Each number is 500 + 50 x the weight over the matrix's rms, rounded and kept within 0 to 999. Layers, rows and columns count from 0. Numbers have three digits each.

# layer 4 MLP up, 1024x256, rms 0.263, rows 532-557, columns 128-255
350416445472478573534508474507475493547446456433520491441563495567499493466491468607438542486553437446440512465417430519470494431512521532467415505431408496524476489537504496541487550508468478411456555530487597549481518464564490529534425456530543582529552470523486527531456468448525430446451578406525480494542563531479467553521520506516520507507525513508516481484542389567467526561608
462503498424588503470439533477554521464509483539441531417497494489483502502449517519413486536453464480439491543524479502533553482505512529563575580497457434506536550563533527528427495532523548490436487469556463499529533462465569450417470441472580424453638472551481540475411576582533484519440447503482507553483332435490538466595432424440534560503490488485504538465516463412614351478480
569455484494480470520483533601511549561495491503617524584475525529512538494523554512526536522453522501503504500507537421485469520492585497463566496396497523574516429562501502523413553608500491537477494484549529495493551496513536455494574591532485510498539522442539517455553521505534464502418459502490451425479457438437441493508440476526511616473466479432470544503550445480515534476456
521547483524561497500548468501517546430518500467454544496532548425518420476519472504516514515630512479480487539397510536561524555548567441471495471478446571505450499406513474493482544497465566500454503470512510573511541455580557548454522550523503601532415513432582431576518450451560467505432403477520411479487473506514488467469503477586500422435499531505605498461544531365499525494522
503458459433508486468423522328484503526454585528541532511479414500504551474530470447468461564453521533481462498520510536424548447572460524529496558453557521513476472497546471447436443557492453553452501588544497550500432427475498522515546538387538534474513561467549424445479489436544526522501424516450535484486468472468578572492521418472489510444593481444474521465517526524493531427570
464555452449550530448461481492442412540390457448554455614444548481461490419570370469454473503547536481490518477501538488536539532563551639526545505453474526520474515494467479408492555464492457473582469450521486403527488457464463497475419492508500519447458488554477557490465600374554497513451577456500506445470489420552547440542526472475450501525438488567484385458532432483504481486532
418544463502550453449472505455453513470557572437497526484443494476602452413579554471519528425449600509481520629476451480495480522405476534518372587518499470491512465520476547491546511520549469602534486495544533523476419478532472466441567458479500502526507552542607483533556565487452593585425540482506444545469540514451484511475422572394398509586532490484499432473470467566466586413423
568545551532591509468445527561558473490556495599568426496496475528521450568519514441481509515501525547513553515459590517451525546549544413513540532474412447498501514525497495486506426596505558458591554529511430479543460482499520460600448497511456537475552462574482509455461485510506482562501600472470496512544473394530517477450426426458460627469408535486480519524542523419425534538527
504484444531404507503480473623480454489483479560519528467487406519488521457466484566511516529480513513544431563514555510626466514459572344395442481576533460439529469603445393480470517504444482459548600484456502452422534517545564481516547508472519531506531545539512511488513565519462492469425453486432504517504559489499539497592501515491479557514546427483418485505500583414485523574508
494502497429475505389464592411450471533548531481520533433532549521530501555545544457422503511471472493429471485456523495424621438528527557545456583455454535507563480612568473554521462455458540600449589525545472459509454466418553427589473405507553547451530486511529481535465356504466583495536420485504513546445576510487415502529521549518487493479485533444508525471477561536583503482542
528440496592525575361485529478551455524491526569570496461479480493524595427470529419508593413519498503514595546497494525528542488550457490477490500515528590588502481457440524494520510511479559577408490545397528491471476516557523561498528586509380462466550463433461455511548492429498486512582513498561432378464453378533478485408418407423420523457484469455559473459481476495472464507472
424500545519603526540409398478424508482557453477460505422491486497502444551469485500509509481371538549449479470581539546553447517507487442525496509504431482548471516583545502482519521506524500530498578472631573495544534508502463551506452494483459519490469518596517477437488501492398567536491521566506558448539444435506446543562441437578533537530522434479524462492472506417520522356540
515537473510530441437497531534452504515565462489501468569499508499564406556596509472458485518449504451524492503480506503437506486530474549497477570406587490516505443470536495420551516534487488512463493498571492584472502418537559530471483445483487511380458545602528535549498504501523421515466461430419504547415457556517487577556541569476513449523465489503519563515553468534462525504503
499505448598504510494522578507523464536515454512459521413508528402514367481465479405490653416498487456465523487542515602503500432437468485541437497497499444491517436573468502554558536465529576551565547593517550527470457460531495481603502503550403549429535561532453491489511565406531545528613557512541530482510528465438450549483437519649487571512482493497551481491535486545458433541420
511475491482482564514549491504419452507509538530508443539544485506471533474519504504512443482469524622496408443527449458471583424566599469498455567496397445550475484442422517567463466534589544525477462528478476496431533535468531436497448504422588549470624541424511526501509550522461552497610399494538568394547452478629493524506581525562526549532455547523528536516556416475464483404521
517498464572465506520515517490555531533509516402501521584557486541479514501586526565552435525425539505540423526492445399559468500495453483409449523474568318469545512388473481564479480560484469444499457539488529479506547487480466509477432488576534508484486550551476509433511570502449527510524516502522509499477531463519557513428581471460555633504498564472447591483481549610443420532526
431559558532555515508473463559439502511429531427564394452477490562485427466601469529484542476524475545496390588513569468543555405485530529484475467475504471533538467514413499452522496472499476485506580522562505464523492491552458470527539567568533491500557493537454545524433508457411542586438502482564489467458504450536493493594543534417504478471451550524654496509520577521451624500494
558542514507440432526506534551518475532450446403487418527545592522510458479606512625509506476495502532516511463405392592544494519585396498621460578541506508409506530493501418543541427466510519457433514499516423467465558525489514479497547532485436513373483583475482489456532496484494620548428419465487537482518455436549509481456433467553572575478426536591550431464474672487487533442464
493548614509518500476403496441452447471456399482436557485558530610534480578545436458498529569485556502515505594488464459577579405610523529504429527471436577489450451431578517566489464398479436484490531458550518561553435524547462469410442403504528540484417471535568471499490422506477508518542473507487499482445661411427583542569516549487463530563466493453523524440527581545520400492507
374558415500516429512509398497507401517512508446533508391521482495534488567548475515578507537542496533493488601460582474554498472562493486439421458451511459408556554439486588449515461446419534533561563471538537562469522500553427511488566562512516638534466466499480555525519503504594460524524540488473363531549543557482439496515528470436460626574522569531464486490440567459591538583482
540449473491463379462502493494370448460558489501440613539524511429502486553461539590463536490576457526513582552541509431595503447463470562532495509422457493638529449529481504520543471509394354544417467527444431504534551494583501434543497456588496404529371425571483563459531481459414460458465473432545499541513535512559563500475497476526488509474510523535521507499428542544476482501507
473461587517498450481538475465444481485519514486500484436387536442421465466453493548561554529453483452483502449456478503481465485485486518497450543506545504465485575470557569505553530542467454487517404523609424529443509480484487616544486572479455515529490564493571474508442505532429411417491533563448644423491555583524498550548487564516612498557601464552488478393494434546502602481563
507558499475479398442477603454467463516532488482421480496469529478531443407455484519496465521568486562520424536523515485483444590482519562462543533538448512454555531509457549449528538537476497517489542499513558439552468595524511524470482513519493470438503529510491522486486491554480516454437508557484404446539580531470590464507567569568507497472461472495439564428530537537444613551398
495468466566506522485495577577496478524540445471482523503458551527418468477481500413417512490506481417519468634486533525515500352508491443500451461574505548459570537576488498503498638480445505524501466418517565489503466507447533495496492443510428455485477518481569448576514620499429487562463522526484499559551608446537533531556483413438476413479492488528511401491523576520544531540466
533433507441498457532446480507513464449468595544364444481559429488533482493564523494560478507473460530514495564506492542489475509489492487386527436573469505556473535538549488459489493501500484497481499519444639509505577486528423438524417513450541455572604505601452461513485607540471513558482538424580430457488475470429509483454535483581510543520525440419499480534546494451538393501432
565458569472590509460513485515414578433513556437511542476494473553528512504551456498544493436622439531567587525465384567487457445489435532560456548466542475485497384524414414538528535472521469560479526480534466549592507471496496502490446528450619493540421509496487460487568530502475420500515407563532424568464510436496560502498544534575551413480535425504430494530558465574488404496606
# layer 4 MLP down (transposed), 1024x256, rms 0.191, rows 532-556, columns 128-255
423498398554529567497513578456514445417469498499497511525523558469497504407480530530465442480489421480548466416524502453413542568399481479421558582492493467578454568462505576611521504552515507560514468456593521422511530460544471519534526581537510508474480489579545544533533414483502456478481508485430552501542596544495477430459577535542484458509583508492446458484510560541487487534466
392486492451520493521512403475457462515475472540438472470520508527526439466461482557512423464513508393496482503573559556421444481474419573503525475523524494545450434443524427487557511450577361539580523545517462482532515475534512539536478480524556524504404481500516531530487503554535376532476522460474468474519432556579448398496503599561461539590520475577404497527533454454451473562450
420545551404453496417471422525428486426472481503515580520610491474469420491494416475566434487387583527487486465510530489482518490534360484455507411590451507483462470513545566477553529409428396489542514542422389531497420532407499557479508584538537430459408510540442458548444510539416501484503461480465550574556438406518461426494541520449423435404460600465525562501521564482541470509530
497543490476465508518534513584513516521413503517528488417513520529527642504510506511549492561579373495513606517513479517538469531500495454565416457578516455438496505443493464467471446568506488533507500438506521481548525432491490471461484644512414477517455464493473554531528511419579501553515528504377512507491483381488561463552426500485435479485495466515521474559453493619480479551527
471486554552498456503573538570475492439481373526541452557509541499513471476457565517519586374577542442535547541487451424481445514530475478500518441543507510476419484431496540487615609492508487463559479492488495481536551571439398516513533464515489410531538518470575468482515539619436460595504534466456448474479481532491452480464634540483534482597505482494508480513519447496466467445507
478595472418436477658476477446551510490491455501486555491525430571484529484453527519484582472548476534523465400469531453413523546509488380493505432600400593409441459458508534518553512550524495524520618515436461576510418586527487540582436454424466539553525450520530561452523480490465474439424451431440553478477462536538455436498532483487523493618501452519470466500527545521493466555511
545400543493537546525436554535537449480540465566587420501533479433637514501591465454466480609586593593581507469563421496483539483572495516480428534412490500526494481526548389495493437414464514487462476487585547493482390487460521455528533450489450463502457409533474500465558465484506515500502460467459511534599404480457508468493540490509583529543471456423462514534527443408447446506483
508611423533523524468500538523571467434422481523465526518547536536560519471546476489475559467478437547536477485565416524470503523450420447479464507485417412538484506426432482465550498608587527539479411412517513501479559418463506632438455435507494525465578498549474490527502584443531521554539505489485502576540459551541413580476573507505515444375470423456432447459497599452454519436425
522546494593514493564508493455509389519523528468432470456559427480458555472550433519543487388405519527579479499420469457477437513483447533542452528420555615390445521402584527462494585513524563535553554479511517495446477478505546453524532532553513481545523494491483482476484411578430483450412387444457501528417501508421432531500458422609441426448365550480549502468506510462525536488483
466564435520536531498551557508529471534486564549454430433490505471441453518537545469545514515505466539516447478504498529602486564475553496471458460606550427446576532475482529492504506604461493396476423549449515513509496448506522543511458409446505409567483513512469541541506372483493480555504541524531558454570437440560510590536412518543620459493514524486476491479454527434523547504520
442514521417458476565442511540563466508521511421542486511453566605513434586397491489471549547501532464487409439544517471516492492525511571468474511540522462496432529488585474595445524450488423395545527489463493461482530523512443514476450504511573473571467462496592483551497451485540571480482444471504470549530580545469533463557492517453518426572536492533482558517493556480576504566486
500480521596491553468477608522583504546557454429488468511542540534501508429533536427446518483534607469503433467540490543479582541486463504528611525386463518480549531493447525560558569513542477533538511548435495507495550571510503429486483450461507507478470419455475601437493428473542528480472410530479433434504481527571499564594557488508395550524508494441409487472495491471551582487474
503453420464497548476573479460464481486439511519425432421518492486538534597512348577520567446444479563490379492574454538525486477563544520477470493681442514435497492547497560509512498552520486478482467523459501407512538488504481504530520483478479463577478506485488568481469428406487504481498505415525591492541551529502499480470454463514463493526553527539556508506518500516438472535497
522524446514497486517553406484496532500542483489450522496407517526509504564470483489533488543522538484535447532530548571539498503493545541453506488528468486399598536534552441416535459536508535518440492491547567459474516522512504530443505535439478465454431588533471558461542513506500470486591402508527426521473504568475532598555435521592452519432526494527541465468454550463479480459409
524460520425540534492474510486522491508441447482451619501543505476527448475531573426495536406500436413445474473456458499509477556562463493392573429512546412463545560305515483474546501459449473498637511637592453560379496584531527477416505495527448484474512483556393472504465523468586450558435526477534509513471579442435483531521479551459517594596431516517518527482490524494608479546502
441458540505442521611518453566496474501438494520468546442484486457472538496437546443469593501497401527441520422445543564448444479526521515552488422542483528529395412525514521440557560468542565534506455448576430528496572449497484501476551482373502480443527475352497503622534553522536538572527541474375510462492557396510474469492487553509504484493487535541518454600449547494423539438579
504519504485521581483491426515551571450508462560508541406442485481551532577489463503465445568581495448478562484480528501498467573557516505572470516573488475458475524474570565528548481594467578554548545573495518563454521498504630579492515430495466492528497539482528517492534426490553572467575470572413494560540480462505467525561532491500488520568503416533457466514492455472499476527530
486436453535481482476542477505553578490483437525669483432476500461444495361463558454484518578496498494494545479507535418535453488446492492541534412494453572562497455465454570495505558386462442472524437484518505600521540518577483475508467525490455562385574511550493571532457487531421526443567457554459451466524503520441527493501503541514533551535475516488543644388490526471557512616523
511446362574483395515539528541469576468516521526511380494551468458463520440459505445432469525525388439514565538470444540462507561474558420499498470558595423430508547550485486521506530529508516480598585540565507512603539562549398542525502486413458459489582468375449478496525571458451442425415482539542488540434457647454442542491515504421494459499508494501458436494517486479478446448560
527532481460522505469522511488565588544478581479520531649543499478369498500494477505518462547463558475460617467502454546432596525467492447512562552466509522436485448568456458579474516479475440508464466528475515508502502436402534544590521615583417432486542492386441500527523522425484513517531494442447504489495511505557494501482525468468520494423521474473482501453499491479518418492524
497570585486510618506572468443473441500425477484601560570391576499410517527496542473543500549558519511497498554538511574542498530504516418445485490493512600463566481448406503514475486463585507572495610457550605439472498498560473421473420496565482515422532429413496519529584495516476475586555533463447447457512478513562456509397464508516546545471468444381412548478599467551480567462514
600438580545526445578528459526468480521537442510535525530603446548488479540464521484500476502541458511452459577445434475521567459565460516465522482413541454514507524493433398535509396505494500511442540455461453608578541589511510523429428435454448524435525578499583540596440514401548577553449455538452516493573485510543479486507410506512408526419487513495477523569495492534550392551557
566504481584518497496469573514538525399558507515498482470508477495455520533547455544489482484471510436505568513590519565413533576503471527574483574583542514544551543510507498459497467478599527509474472454478503464444487439522454480519404539476538404479539357475395421525459442499478497496537508427509516498493557498462513501490409450483560519468462541455571575380459508444447508482539
524483496476564497595553461408458501507559566497490472545554501482537507513507482518430579416510501498461475500369475487515456412496579472539496607431607553464474536509460411543521517623508457532503518584490507444476455479514559554513472558501458605463543518503451483485483547624558442517445504553527496475597393502519524445492448386569492509471426498549523484606487578518509460549424
503416494526550518533544509538475449506546498477471447439432568491528494577484488499483486498578542555431536510499497482496545540558538522607468481492535484524490474484457485556480411498449546462423525400418477537492471492540546514476539465518490421583523498454478519472483499553583511432446479568493543515384518496544478484500476566430513487494525510589516531488473464549475417511530